Each number is 128 + 32 x the weight over its row's rms, rounded and kept within 0 to 255. Layers, rows and columns count from 0. Numbers have three digits each. The size before them is the row's rms in percent of the matrix's.

# q: layer 8 attention query, 192x192, rms 0.113, rows 0-64, columns 0-47
# k: layer 8 attention key, 192x192, rms 0.116, rows 0-63, columns 0-47
# v: layer 8 attention value, 192x192, rms 0.117, rows 0-63, columns 0-47
# o: layer 8 attention output (transposed), 192x192, rms 0.329, rows 0-63, columns 0-47
q0 097:134117116138070136115141130207107124137121077106158160120110084120156118137226101131091143120097091156151082091161204092096130126093171125059145
k0 096:153136131087082111151108076126169062115051149076149173167159072099140129078078100138193121119107137127214115161141088120129100136111170102168092
q1 105:099114103156201113142106104126078076146110103181117162113196147080130165121105172141111124128070169117122160157120118145147130150176128099093163
k1 096:131171148133089180064123110130126081082180097114149195110091156174134089131118159103187144118178125150126118075099153134148154129108165135167117
q2 112:121119128147162119075116098172214116116169150150075123130085148137148140108069147149148149146127177157130113180166191093130092131040165102092115
k2 098:075143103110155125116119142090119122103110140109120166156095148109077153173164130082178160144074151113126126132128073113111137160124150120087130
q3 094:111137166141107159107128129194153122134079146076098111131083176195154152184098122083127158151137063088121118150108134106095158160068165154152115
k3 094:151146142126165154143117122080098105177107123114175147071169116064115184091160120142194144142080150090128082166125141116148095109123139116126108
q4 091:159125158114117162127154116216138167126140067107085139140146145084095071163146165142110127134104088115134126076140095117086120144121170150089140
k4 100:158181137116095147137120067149117112113132139103122180033133194135091109111142159097105105186121099128128089111196147136132117145134123183146071
q5 110:163086181064156136113179147153125142163129085229092142102100179122126061169167104055129188107178148115117112137107128122110118119121100076105139
k5 098:120074098100153121132128155076118124088112130088126208155096140123142147143125120045151157155118139097084150136102095142138146107163100138153154
q6 099:154159130154109090155099097123160122118122190169175215188089105123147101102141104106131159152085116176100114137095117179105146169097046086138144
k6 110:110128121150135161177119081086097183094115161115181139071136142093106167177084152184116092078180139163114107172071147075126125118174167083141136
q7 086:106128121166112125145111127187125128140127073149167132124089126156118161121121090115098177103131103186159108106038070142099160096210186094074147
k7 096:190221122089106096160082119123135109140121118084143167098174198225167116100094144141185100122147174147167137157106164140163070191135108095112121
q8 097:088125097158091095128121105121149109137209107120150106168184128145123106069151178154076094110143121112167158150109084148097127098102147104091153
k8 105:088203107064133177140139089114127110157157089140104156159155123082163151113136166113086151148144050122127162129153084148117150120161069102131143
q9 100:125134112175120116119075112098105126110160089110114104126149102098083132140202152197119069158130122093097128138136198230049126154129128166118175
k9 108:153116103149115135135096142116072174151185132169105143107170101185116161076152123192104096139161161146135156176099136116192142070126145176151161
q10 103:131089122177137086070097144164091095081093096142170136088144173124106119102125111083143136129176133165185181119145110182109109137101144118137073
k10 104:085113112149125109126115024160159172118136138146164140169118070129073092169112113145137105170046141157122133158128133092099115115136160150095156
q11 092:167155097206110162115157136114131130121126097161150154185169134148132082129136096122159158140051102124098083130130118139098124164104174129094128
k11 104:049166144062090147151191060203104131131069076085090120100183129096144100140135139120153151158089115079095122104075135117120143143130200175169137
q12 106:128131133122136192132196137149139136118160080144143137138078180125097225132155078132106164121100149082141134140130136174060154127131119108114126
k12 106:127092174146181142206130141068070147136162167082146087101130118223104137128038086079153149159148127119104078139068123141129157115142169078175144
q13 099:097117155151147097166158110064104091098153138164189161127145139127063194146146176163111166092095118110158093202110129153148168121144104105052159
k13 097:131153175107096124152143138110144112127116104208109120133147152133112108148163128081107143143102118195088157097094128096095192095137115137171176
q14 101:124132127133123140121157150098114180149102124180135115147116185152139155157209198159077085126181126132094163152179150104136121129161051095156119
k14 104:143084114122090156105142134093120110154122118115157160054109127078074152148148097109174091146120074058130139139116152104143123155107161045109124
q15 108:153170152123111088113143175096083156119115158074086090149138132153107102162164172163126119088091129146117128119099169108165088123139167141132116
k15 104:120052129174213134143120114136101105093198170160126124105160134096098121102160144131101163148162126055133102139094105152078204122101069163152054
q16 100:103116135099131129166201159083073069082145194127172171140092117132170189135118113107091155103141108131141079105199173103123149125131146172146102
k16 096:213158160091097161123156100129109078106116165144122103131152119090113172130156168112113134120064103219135149087094134173089067142166188097136146
q17 105:189135212155138127113199114089131149146184171142117133146161162117093159183126145107064109125124132207121099081121150136132138125148159186117128
k17 104:090169149094106130112131127175136120115186124147125082160148069121105143156137068122122122109066105101159130135131128153121157137166164147145114
q18 105:137124151150105181124159119150108129154104118159138135169199148164143073107140118143137199153146165141110083162083137154168113146139136070089191
k18 097:106160159064106095161148087174134152125156137106089100096133089093094113091095159136107171128099101085162132089139162109088107113155119139123117
q19 097:139166071146132185089147076156085098127122099088157088177125111133156127108092100143146133108148085141155189131151147054185094121170151135149142
k19 100:161106133119144131140116094177139154157127140095124110175110116123174220124155126093076109098088103125126172138174168116124127139108142119124106
q20 088:110072128108081159140141095115105201125110149112115108114137119125152120124133131079149042126164208149139159095111113139117087093155149123080172
k20 089:072091121128113093137143152163087173095123097153154063102090090159102142106144121165133114084143149033123147124107108135125130135120057113165128
q21 095:129130142152147179105140092166174103070169085126142129145136155153089111157124147075112146107158149167137153112086098102115149170177168121112139
k21 097:104129157174129123102141070155093158129157159145119157097098089202102101165083090098054127103185148136102156129104147144098113105167112087168117
q22 104:174133111172107144099172130112128098111123134111138116120176160090103149152142183078189171136141148127143167085164123130187119117112122140174150
k22 104:124176131132134169148132156127093138173132139122154082080161167130131118136096176112076075143127136209111150128094120140119128121112140146146090
q23 104:115073176170179142100145108128137147105142149127098167114116143131112149119158136124121108089124100119122127139082132098130076142180120031078144
k23 102:164113106114134179086099147139120145191135071081088130097133125144116158087174168068099184143123072176130160118155174124146180098146117115125132
q24 103:089166119108112134133134093159117131063093107158125172105161096133110133152119113094160133090194119124185135112126126095137101134182136065135155
k24 106:137175168121134103152076065134097126171132088082058159141121123179137121166157168088096098068144130168099161032163158105140169055141067105117167
q25 104:161101112102120156135089139091113116101121121086114113185171103158120147183122115131155150125161100088143153142108132144121142126114139155063127
k25 099:150100073093082096113120171183103127130106158147145140161143159098170106158121091111146104122125100152145105117135156097111157151143193104160076
q26 094:163129154096122133106128146110196095116113139129153152117124131184115073138099165152168147196115097148147109122056152127107118123126103082127166
k26 090:166090147121053114154128111152079168054082138106170107182126094081131059143167111076142089107135120121114053100112124144121151142189150202074167
q27 101:130133166117144086116147161108164146119077127153146129141124097133158104119128159157106129104095151124152149116077165067160140140123194122128158
k27 102:099106108096129135149147111170120181105117062122124155142066095114119130095135172141107151144138104166112080216151111091115134094169100159106129
q28 096:111092151122072140132116133171128125126110144150130057100134130101117099149155141147131125166160159097147162142131149099155146142126119168077122
k28 090:160053130153121125126071083139151138122108158175127141138023142125101192125176140108173098158127168165172159170162138100096122148129110106158119
q29 100:146110068133190131089116077167192107098106117112160138078125110106098065109179094179126157135147160095125130108105102168104177088124043148096091
k29 092:114140183146074089132088062085103132171112152106130127125157141152134131114171125112144076142140157184136063134153117109128126067163091087124151
q30 098:172165111157130155175131113097112160107146095127092160139081209154106112134172106125099069157138145174144120143156074090104218183115178163145182
k30 100:141117110149147132070134093172083121175092111100090078135130117134192125133110142172111139159127087064114091154162112108164118117146135071197123
q31 095:069135065149079153137084131152071149093144108137119146067110100150071134127114090120117139151107074172158176090099130104054140156130122144151081
k31 093:112070159172133126126098126135134109147052094170158171086162090153125121171157121055164156141157108126104140081117126152114138156150125146085122
q32 092:105087131137115199142146113164093130121151117145096103142182140126182122088102129159078117114102128148126180119155095125150102161147113080140164
k32 094:155170128140116148134111143153115133110154073111128126112079115101131099128159100107160131103172108117129115119167127114064142129120115142110068
q33 089:121158123139152113107132133091152164170154163098177137089173141104094184083120169151129106134131135083144115133110111144161115119127166093128104
k33 095:137154125190164088179069106148101149153144139111157143141118174141123098128110168061172128104150201078096122126100079131084131167137153148108187
q34 095:065126081175137143126082157159080101094149104145162179116168133127116138124175150083144112136114145091147106174128123065212056117139163129080131
k34 107:158117150156138136113110117124172110074092112144081130082165124075118089082109150177066188096116117136151099192131117137133093145169143101138163
q35 094:098167158109134165128100162192120068097064063121113149172144182092062083166104162112121129124057141180178131108154142098113128182190123147087133
k35 104:096150124111096161106130051165134041123076083130153108141096125130169110105128113077094137150127129162105117084147157121082130096095111169129104
q36 091:123085146137150076163145100111129138122121133202151139112122111107130111134138135122147120107068124116114111091135115098096119107176077048145148
k36 088:155137099116097119112068128152143096149123175113085152126109132202125127115155115122151094117146183075089122149113195205161104095155137137104109
q37 091:153184113061128120093177139096162110124123126154118141110135158160115177104105167151082150183153117150126176096089113116085113125054099131125103
k37 109:158139112109135121120190151131079125145206123155105091101114211146192125172195072113150136094088107146053128108076124140093115106086162095144158
q38 093:053123177141138131125120120142134109116196181106136088081157125117145157111137157136095106167133170142175136138159128136130134087152137102122117
k38 092:202093162160107135182139148107078190148096104099141048117139147171061147145115140108146099089123177150102086122129111128147153122144114143130130
q39 105:083129154167115118152122111168078118120124165110121142122096150134082159126081148127099072160145149107167169153080150145164084090147151089140132
k39 106:104113081138141102130127084114136192164113147106128112105099169167124085167065185144119127106129176127091133136132102157151087069154057060166115
q40 105:078159217130110113107169166167098135148137036101126107141101132151159139156174122124130167143107176158174091096083078149103138168180187173136126
k40 106:154115106100113190119115113177156108080103068126106065166162136111076137207177104153171183110080094160148128141117120127153120147125063144128147
q41 096:131096098117110127139157129138078215124118154156165100142124090161158169102145132163141070176157182149108061111146119087172177163061166128129099
k41 092:193087129157158046152112141134169128092073171101176150120146137133105128059132148185122107101202103078163164140117111075085121176164126129204113
q42 095:121142133132129116163090154124120049152122106104146101043128132112141066121142190095095148104158213117177166133064088135073143205193144120175073
k42 091:102110100168147149111099114145119101121137126109131156159149103163149109100137108090133136105132145170140109156106194108118151136166079111138171
q43 101:154137140153120187173138103127081149047131189136187171174089073160089145134086090096171162099162099116099118136155109113158113165127150189126120
k43 100:177070049138176113136145152096098141133119216112111130107154172140140128122147176079089084111091147107143207133118124176143065115148135101150148
q44 099:127162085156109134102125160078128131157148140113116135050174096169138091159098127070138148109115182150140138160138089110117102081173173101159132
k44 094:147112146087053163206089090135161149154117113092112137129183160137094153172154152174098116169165116126124115131102157098079117088103129174086131
q45 098:139118105219140118096108120196160074111152121142082131063164168105143169108116137196103138159145094097103206118128142112144108143118101167133147
k45 093:119164141173130104185142083107095065135138090112147164143180131130145111145098116120153099114085139108097117133097157129127101084148157185099141
q46 104:106139180128165113173137130186098091036197147195147074133155149149084115167147146164124147160102171123070094112121084137083091168133119094100127
k46 095:095103150106128138161149115119131135120110129106122078082113096078129143154092128145163111119173149093098077158141109150169189104113093111161148
q47 104:105148157127147130049107126120176116138149129134127170062155122105188110151111169054121086092189163137111124118166104137124144077131109120115144
k47 103:106148191084108115085135142166191191184180120113095102084099106083107098101151148142144125121148133112099169172150106098110146087169128156144196
q48 098:074118115169162160113139140098062094132129125133088095141069120123147115150125147110175165152166168135102136101109121116154079121156100056175127
k48 094:100093112142133140169120143152099151078094079165132100082157089113153126198074100087156179119198156107125092079107135143038074074161123094118147
q49 103:154161109170126068061148120137106142105151164107135135188146169097066142109092102133148163099138118137072168106120170085124147143081097087069060
k49 106:110133154096136094138128121125146108201064097154130078123117162108179150156111067184082121137148120193100123081092150139133158133135159153146122
q50 099:132088097116138154161112119121105105088140116166131122128103091152147128149176134093112089195114150161116151133139166099166117123158061095061143
k50 100:208103170097126075156104176172152112148154157170147105154063154124085127148150093114100152084118115067124098154051138160109147126092094118126110
q51 099:149111170086105115145075164094118152133139053158145109161124155097112102126142063140171100081148086145146097123148087131163125159115128149061119
k51 099:131119172097144056105153106088142112178075079118145084135107082088151109101132123162159109204146102135098195137149098187099060137086168125081115
q52 100:095128135069130138141124126107192145076133169100083163080135147102105145154096065184170153132173098177168124078114097139150117111159168115153156
k52 095:076115133157111162143080137127101137147094138087139095151142097184174152176121131098150092146123117149149191121200090107132103178080128119144148
q53 094:144160178123082156134135171151153084129164099161191147131131113174063144111126107140074115121174103157094113153073123072159134087178095100096182
k53 088:131128119126081097155158125138105074110142046109056135114086062114180153127144055176196129116107134109119160133090189092138142099110122099158189
q54 095:116151102123072191102070063186118119115140157190099100152147137135152097091098210129113124110126100105127111140133152122167148127134137145122086
k54 093:142100097087146135137102105095132088142130159141155145129129131098142124162065178189104161190162128184099143115165134101143137178120053134081123
q55 101:100087140168131157074138155070123109102136108143169123132080177124158147135152114106155135078104120095131129095111155126146136115161192107109152
k55 097:115166089133114124099124066112170128115139164150094161101167123121145161093057126098127120115144199189153138140130102140089139136137163127060152
q56 099:104069157141187089131086093127146136169136056105033108115143088127150110118135115163123166130145167207130161123098145102140121168113179057138144
k56 100:122156163188085119101024042161129155128114098105087105155142160139097117085135138076099132158159112105179090086115102112147149088113110128139078
q57 105:151168139132156105073144083140153139128117142128107131150126110132110116108165092155152111128132192114137161111163135141094135085132121166128072
k57 108:149089071211162179145101100179067166123104120122107099109089061182126120104143117175109086128112095128069111091183129155172186082081121130117112
q58 094:151148144113128082121152150114133120087106182091131080137152121129109121151145127069115056101146134125157142090144172152148141123122142168153084
k58 101:144116126154118167115108137171173142139156136116122109136140130110114116145086174160140099157134099131142130126087117166180162108085099110141162
q59 104:139143131158143123123131137149128174133088126159196179069169174099117158123059142164136151163153157154133165108120183125144130143137153092141102
k59 099:139160126143129181087140101099105171116122155086099182138049100157116122178185087125159122130102139074153102103126140101139134123123169117114131
q60 098:199114188175146117123114170078182151105184119124142189128115182155178119158114144129056087114147172100131147061078133170141127127133104150208185
k60 098:120197139124130107083110118112092140075211103094135127155088120131143123156196138059178152149108074119080079188152158129053117155111098143134108
q61 096:089132111109171097165074131127120115088098119090089144121170153128136082152169056163122049136100180152137191143129099138182079090155179110114085
k61 096:127099066154097143131119167139161116101101174131059141208127128135136038134131097131122125092110119157131072108162086117181104131161159122162113
q62 092:142122078142124097121118133100142121080132175104108135189132102059088162156134155117144110152120083163123135091161133171136137153159149129183107
k62 093:085121103096090146033176167074110141132098118132133130173146127149112098120134119111052143156048107174157105113149142109106105115103121125166062
q63 101:152165163051103170074141142067131147164125124113107146133147090067172132112087069054138079119102136169136099154137087109142118163088110069108111
k63 096:121159089127105100085101128122135097187117087053150059099112116120126149111105169132153155123117112110141151128114037092112109136147125118091120
v0 090:124088109155160118081105138100163185140117145178115150169114092159085161111108112185091132139130096069168102103169115167138155178092133120183127
o0 089:143080117150093123169098088207105230153148062128103092084108094164075078117138154112132130093128111142165093131128183091125120144184125139081133
v1 095:140131169175129119107115106153128169103174208085123130080091116086155141087103119131113103162134152146101159119112114146171138134091109114167143
o1 096:111110117099124118092145167161153064140134139140095172080139118155148124096132126095177156118121088110144131181137165163082096093192093126154045
v2 098:130140182115117084224190145124150104176063108079098117139164076115124178163181137090092125099148167143155140074102095154154094161126142150171195
o2 096:156140176139097125112082136128137119103132139092127141163096108078175126118135188143065101101192144111137048130125095132166149089131068078096105
v3 108:127115106123126128144127136097119121209141129162192145168077125152113157114147075169090133069134103133129109108106119078182155116157163114087114
o3 105:131122150167065107129108116133093073142166145139081079111138077117148087064157159118156105141133120155142188115148040090096172112148105147143094
v4 100:104134166105128139158127058148098108109098160122063134084148117129129151084080169178115122203104130126194190081155129084154116128118139145139178
o4 105:104124052090163138167124199131153133187124124129100164112146130113125127116166136134096165155171126151159094176144125109084138134174148098172133
v5 097:105137122098119088176148134102098203126094115166111157146099176156142108087193120112110096126132124130100057193132109142201139100156139103132160
o5 098:198136171075100111156093098115176129087175130141155121102174114171180067121104196140110138105140148164087157108145144133100068061147151173127087
v6 093:104128124124141146107150131108159166101128063142114129130134132125112122155116150145115068102145165079145089144153070067135172097096136107107056
o6 090:147094140101054141173210124119111183107126201127128097133125147126152141170126095136093100159159088106111178103157147131099118127145171201148159
v7 101:099130182158115044073132110175161156134106144117159106126158144129090171130228120163112133149175132092163139124093074151145155143168124107148164
o7 097:086068195126138112141149045153128109134087107151097151074174088081148126133146143137127109139098157118118133123168111082156132081171126132171078
v8 096:142150148104162147198102132151178138158135106105108134127196150113061149167143120099133140121048194072126121174124134127154119173137147189117127
o8 100:163104136095185131098095055124179120158082141157153142123108073100124121104154133117151100132126125110113168150149161093113199110156177178058097
v9 095:168112090146166094120170131124107133153104177126100133052108132112114140145116162145136173145115114126153172061175109153146101094123099163109164
o9 096:087149153061138189063109125118150138096114109128137172121149099156091074098118170116123071212133166089093106195138067093175135114193118083093097
v10 093:081142079146148120060132140169171101096104148112073116133182084132139124125129158088179175131131127149162081087101108138107158137108105125138203
o10 091:123155150072076197180109164151148119103156091160126145138100077117041199126109154111109138170066139123117093174125168138104123145142082125103127
v11 102:154105121120149089083131130165124106138145089090098133153143104162120153071164099155098074109174145137120119110057097111091181114195061108134087
o11 109:157127134143092141084136139141085147156161152148103168150187130107109104130095122105169187092090182158165157098174159145153142097115148100129097
v12 098:132085110120211191099147192167106123102134155116130107142123129108116118101132088095132129184121182131103105151164167162145127122107135190125205
o12 099:134188146109136105122142102147066105157166147144116169130111144136142119155075160181134091175101105140124081086110180114092163104138146159171150
v13 104:075106119096107110085134121120142161128145135141061139119128133099145059133147162162075100119161132133133126141105124096101162088130093113117104
o13 105:130155108128109099122113091156140126165118097158088109160153208156117104110111100092116124109206104122189149125153089108114144177103122166140159
v14 095:076148180150119144067157118109089159068134128107077140155192111168110137166099131132134123146151121178173164133163150131155138160111131131113116
o14 097:107156070096155149204139101118165102127097121137165145138133073127049150098147114237119189070104135134178130157112127145145107125131104213155098
v15 093:037129116131191127111075125104103180134139113166133096145111024089093128088196142139088105107140167171149120148080118106186157131153108142155126
o15 099:078131186112065114111123055169081160115159153129124156133149173161136145096111109119121136175164126157150111182149118133132135142109104138120117
v16 096:189125112100200074150138169096142175124149148140130176167127145112143104114125108133124175144114175139143130074126094152150137160131069093138177
o16 097:130096140151167098098117169113113055087124130121132156109136149099087137129083166077159106122163183144164166177135137135124140177191145143114097
v17 099:154181116123117082105110107156143151060170132128155159144088143144091076095119170105086159089088140080149152149124136141161148149066145107143194
o17 105:108136136096076127143123077090124137143101178092127206104060178145065165133189138090123189091128160167101093162118142159095159082120122146145088
v18 106:122135091115115089148140164156146092147162148099090091130164140156132146110103086164130203150116145110143111139146158158141130164062200141086138
o18 102:080178177132164141126159160136108159129151180175138094128079175091150193163086147168143142208131138124099071134081129130126163179151106111129185
v19 102:105099111067136084160126122185063072214129185116141114117150142167170162109175166151097098145130139133157240111136134129141145133141114149187157
o19 102:146179152147172131111093162147131095117154135125072093131145155070156099079154165125090078142123080080105099174150093119160106141134158085099075
v20 103:151159132079113187128123157116133182175092081102170109077146151082127168147086092138147134131141130059135086081097078142091114092087104110142137
o20 100:126125158176094171097128119153124138129134143136107114135160157121157133122145115074096113116156088127115181127102083165096128121170200157068117
v21 101:096093070048165106098122145084127128101121160145105149133136107164115091098180123109183105162076090080096084104207144079108190209145111095145118
o21 100:115155147153108124171146134223166129093081123074064086189140164138119178122122145168115169149093130115080139182138148113196165104125092179111159
v22 095:170055146139091176157148104101142168064072102164067130108070116103086144101105162133154116109178129122097103105157136144104189170189118159092100
o22 095:078122189139088120121135126160145159148099111106151180162191128126093137147166157115074083121161118167096123101091101137176170149142151086123128
v23 102:124161128152081113124090131143134072121089131147146158121102126224139124101073126140149170153149153071112166062129200149118109181098181128145166
o23 105:103110088148159139142089160151143124163134123141146132081093146097139159126107146141077121146079107094063088161067104127161153106134121099155151
v24 108:141134112137167158157179168108125130094160135218124117087093056148116128139183104136111115142158075128112115104179115116140081080199106086117143
o24 105:108125148186088186114073156172122127086099160068168139118099119118118143156083110184100123084149096172149129151160138109131114135151171153112131
v25 104:094108090074208140045150146100185108115167105131147158108152107126098115153069130119161093154148082150127137134112101105132124096148118145105149
o25 104:134170134091093170150118106149104110174117139101096093095115122183095087129092128170074119103092128101112092202125062164156152154083139129079148
v26 102:118133156177135151197168162161140158183137161173136131141134119140113075137154122121070171042131110116111114162126155131129135121155095103101089
o26 102:141168137107121104100113137145084124156168121071141106166105132059140144092145145127106132089119113191104148132126170135071051108129140204107134
v27 099:133129070084136159087101147154114095098106140145192102109164175165121163131103124125186093175143111079153134174109102054131114124119139126109150
o27 098:128134137111179128152134175025132122133164116128134117104147112078141102100053103140155146101164149070105211098147170127081168098074192125127109
v28 095:164173085112135136179128096145136137115156135166136099121137112115147122145166064153152139103159189115126057127142198110106156129182125121079099
o28 095:105106152155096120118120107090118147087159134103148134149116161113136139149125148139141142125113145175096189114107100099172105137083170105122137
v29 099:102161094145170122128105166051128172082131115220137097175089183126140104139122125122151114145115091126079112080088140072136161138120137118146129
o29 104:141125075145142059133106154113103192147134118119138090128161182120136113134138048129138167153152132102134150129135069112101136091135094116123152
v30 097:170192098070127151180104149205092125115119127133151132094135143067204122133131075104163120156124132139140164136096128150170096121125101102090138
o30 103:163122088122211098088162113120149102048141129097156140124140141110170121156127185104103130116136092119127095119255113051124111148108122154130127
v31 095:094093085179201125132160140070106107093144135077092115198139106133194166082091092115105112142132187115101123140135108160111087183094055084116125
o31 099:152107091160159103059130099151091077124136157170140133111138173128098096148082129099230148125133123173105135177112176130113094178213122133154109
v32 105:114127065079144162117029114127148132125143157118115130133088081168077104107137135089149145111181129122153111086172134119150086089079096108063118
o32 106:085142165134083156132164076138128146134199144152105152089111082125154156176123092175151136150098088159151159134092159078134181151128124084129166
v33 109:158163119109201120142104093100141123148144161164112179152107135167126164101103107072065093100153098146180110161106100126121112105092120147136185
o33 109:148041138134146154116108086091146057147064156109106145112116093131116083137064147086116133134162135165116162139043130195130151121194181109135134
v34 093:118110180179140143187121159041061090130113153144167174108144109118083157103135155114095159112126159142116127125116120124086140175119092120145167
o34 092:125142129138149105136088097136073125134139124084142134155114163096087121113168171109145117132102183133103108155139099135127139141178159112067082
v35 096:138166129113061152076154130118096080149148119097118149127085141113144169145088175149092090209125089127162132145142160137122153092115106132150170
o35 095:131128154115126158162139103124141139124117102129129129135124155136144187115101137057118165131125148155120163142135155128178147144190159132157166
v36 101:101142123127087119136158153069118117130122151105149135128056096125111162117140102145149138109113119148154128119054134114172117042135082105108140
o36 100:079125107105109076152150151124154174134159112134104119128171068109116121108114163159112105143113142134148134091151165072124135111181149130111130
v37 107:150131131095159122123103166116191136142170143114136104168091156147119101126109151152180164117076134142164077143159177147175132078143125157070145
o37 108:100110143111101118138142151075112126111098124137130106130087148147119105135183127155076086118147130085109105149101129148133158107119159128132144
v38 096:088136089142130136142109135174178103073124089098142124129136129065142153179175156057123124083039120127118057154147176091042121058142153165117079
o38 096:149062166137071160143108184091112184076109110135147137147133095169116111170095105114110128131140092195147120087137106151145138158134136138174133
v39 090:172129060201107088162114143134158158026136114166167197131125098157185109092152147193177132189088075133143149126113118219185144162070131155127139
o39 090:140086149054120072110144135135078132153127123158134165121150150112059190131128102083141133152175138101096107165147128054101136076107094119094139
v40 097:162154126179121144158148110098153129098141131164173167124063090100112079125076119194070115147162120164119082182135153102098123088151178125144075
o40 098:138143114150069114122133116179094175082151132059162161145174101141105185111144120116118084096138153195131105084145117082101117164124118114091127
v41 092:087057092170157093090156146156128109134134115205179117137152106122104148034126145085121173167166127124091124184122144133170146148110160116064106
o41 091:145163111122163144149146166160063097155137124178149120147111184105166114158078110208160079148150106153137121114130138146093162127109095121103109
v42 104:114078143113109122122149038139133127130153075170156170113109116083149180086131132160174086082080125159092087121175112203123141101139143150143121
o42 104:119101127143080104146101158133116083123081106140149181124124125173106114094192115134132104174158077126108108164172134173099137055113145120180118
v43 095:112120111153100089102108142128146130140143093143140136203080141129078168122128117121105136093212103095161111162155176107140098088137165098110108
o43 098:141126102115121138106125192099193124167123137116135144111164115142121087130074092094124186076117122093107134083111170160141129213125106167167130
v44 094:191077208142150122139099121141163145111122100096056122096150110125116021103178151084119117123160144126098089165173161108150119174131101102126130
o44 090:141121119164077137087131060084110107166118111143123103186130095087154104156134122108190080101132187155113123135127087150100127127083128144119151
v45 095:113157185173185066144130120141037110099056103102124129139130169116195158147187141096176135172104155125139171130140133211064172151102122131158165
o45 095:119130079148186122123107148097156161101152071199135195133130130146106137129167145042139128109099153135105129172061169078164123107133169147132112
v46 090:109125061132212104126113094136208141116117127098068100116084138120133138117125116177119157143108134023126140064135169091131123154132141175179118
o46 089:140130098173121127078103119152144179168170158076136130095156163118129092120091152146113089165106127106118088169121092106138124215152159089114109
v47 095:126180167110097072142154148105111128102100135154143101121121161194150156122136155145124072171133153184199147130144139044087108112140100067116164
o47 095:127118165177133145142118203041171108097131130118110139138155121118151113080172119123142096081092188107183146194159175131149106056139164138094128
v48 108:133144134118090125136121118137073128100116133099114116146140134239177124166142122144175119200081177129149088128151100130161076086098104109128067
o48 102:172123125183123129092145118111115088078183136118090176175146112166105169136117100131098195123130177107155138119122093108165130175114098137110127
v49 092:098087155180176154134155094133114136168154098225165128129146176105132128048094153190187126135078143108112177138092143149109066131124103143117124
o49 094:118172092098181132152106151147068125149120107100154169136156116143090102120092091112134112128101110103130146169124065078125155126093145121126083
v50 097:122086183112116119150178185103135130114086122150123096126125152105146142144133112105120195107147112117137093129116141088138122150210095165121168
o50 098:171104111223157117099115114113166085090068104161140136150134120096066103119147130099147113103100169140110117057133096147111091166149194172108138
v51 083:103127130117082151167137163151140142147107076155160141095144124158105080124119067117145108110115185132114171134107109144150117079141090164170098
o51 081:105159168103118133079119087104112149125114187100096119216133139165115132178109062081077179084140124170110099102138068096155128105098180108098092
v52 099:131107106095156152097087117147144161130131068129109134139067109167150128155109116126083150147138107144199092114159122087107148047145118111082121
o52 102:166163109169084100141207131122132121113150152123136104141189054178137114103129142142149138135158110183160104109111111178162136134105144198196207
v53 098:079178087130086105151127072123113142108152164153114088134133124098122146173153104077150119108114082113161140131185093116070091176115113154150101
o53 100:119063123108171143124150157125144134152116078176159144159173081133153120131122167079158104142098121123141147123122189077117076128110145120115117
v54 105:118055150116116068096185107095146112105109168115123138129146149177130153135107140150149117131101174114177166119101133131084195106222119124167113
o54 104:096111139108176068192126133118172124132071158109117107101131110134110106112161140120151100116116152097143123121174114123155108137140192066105123
v55 104:135151123176144144072132105135069100161122158143148141157158107128115087182175130088133125111111149074103153084132057166155060113126152140152207
o55 103:103158168135160112123136070085121087078173104121188189107119121163159118091113085162112097099138091133127150121128122107087097118135101091089149
v56 102:187158109149064105163108191159146160178110137136084139205103155085147070183105103141148181094109156135130113107125130079116121148179192165102135
o56 106:162110124120101140049146144084167202137104111113147098148143189149163167141100137105113134115103133064140141100086106090167094166099156122132123
v57 090:131194043154093137149122172077094164249117143105160158111148125167167102118155139094144173155086140148084096165101127093094166150113137101115080
o57 091:088169165114135067081130111165143203093176095164080125173139178126133131143130094179157178115066087079109199126152117117098093103132134146051103
v58 102:125131185157155091113150227109063160119180111125132125143108058085127141136162134181106120059087133169128166112071110097127137106153129130124136
o58 101:148082115180096139132112098146073070168145113151095127120111137122131171128196068095114125161192109144176163115178123125127098165171094064141152
v59 101:142155055166163110060143093136086081171168103090089129185129123127144115135126151082135175078123094137108166204136071152062098162102065103177109
o59 104:120190185095144128134169121113149092090084135160092133157134157148137148100123115155172123115143109061126207193117103131137103093084089088153158
v60 098:110120105158103145125142126165090127179106080130107166091132138151164098114146065118055092129104147123060091102150070149113144137099080097151083
o60 096:102145155099152098159109124115165125087099125132144154164128156121107142140177167132146122172209116203127159162206123160130103127164106121118153
v61 095:172139173118216140130079116121113152102059182149115186122081086153159117110119131096124174169088116078153112085132137130088098192155112135115133
o61 094:098110121156096090177088158133168131133121101105110155123200146134154165137114147178096130090152172164132174125142113143109153109186131138158117
v62 089:081088122083163112188097130119073123143203162181104101175123152146107108117065137097124140101124056136164152099107155087167174097148104098074114
o62 091:136161127184186115125090097064115046109136163161143083144192099074129063128146089177124134151105109118124209148165146123090077196140191068189104
v63 091:160123123066060155163162121147117093106092147202142150192112130088102174132181164107153117118149118153166080121109108161133133071225154185118164
o63 104:148103156130178136094092134082119133140131158169137144205140167163157114124081108138090178127135140148084096131101149080118114171077172111156109
q64 083:160150155111138113212054167160100126160097125114108206136157115110165083150172135113093126120101125159107103073190109158088081148147106152137076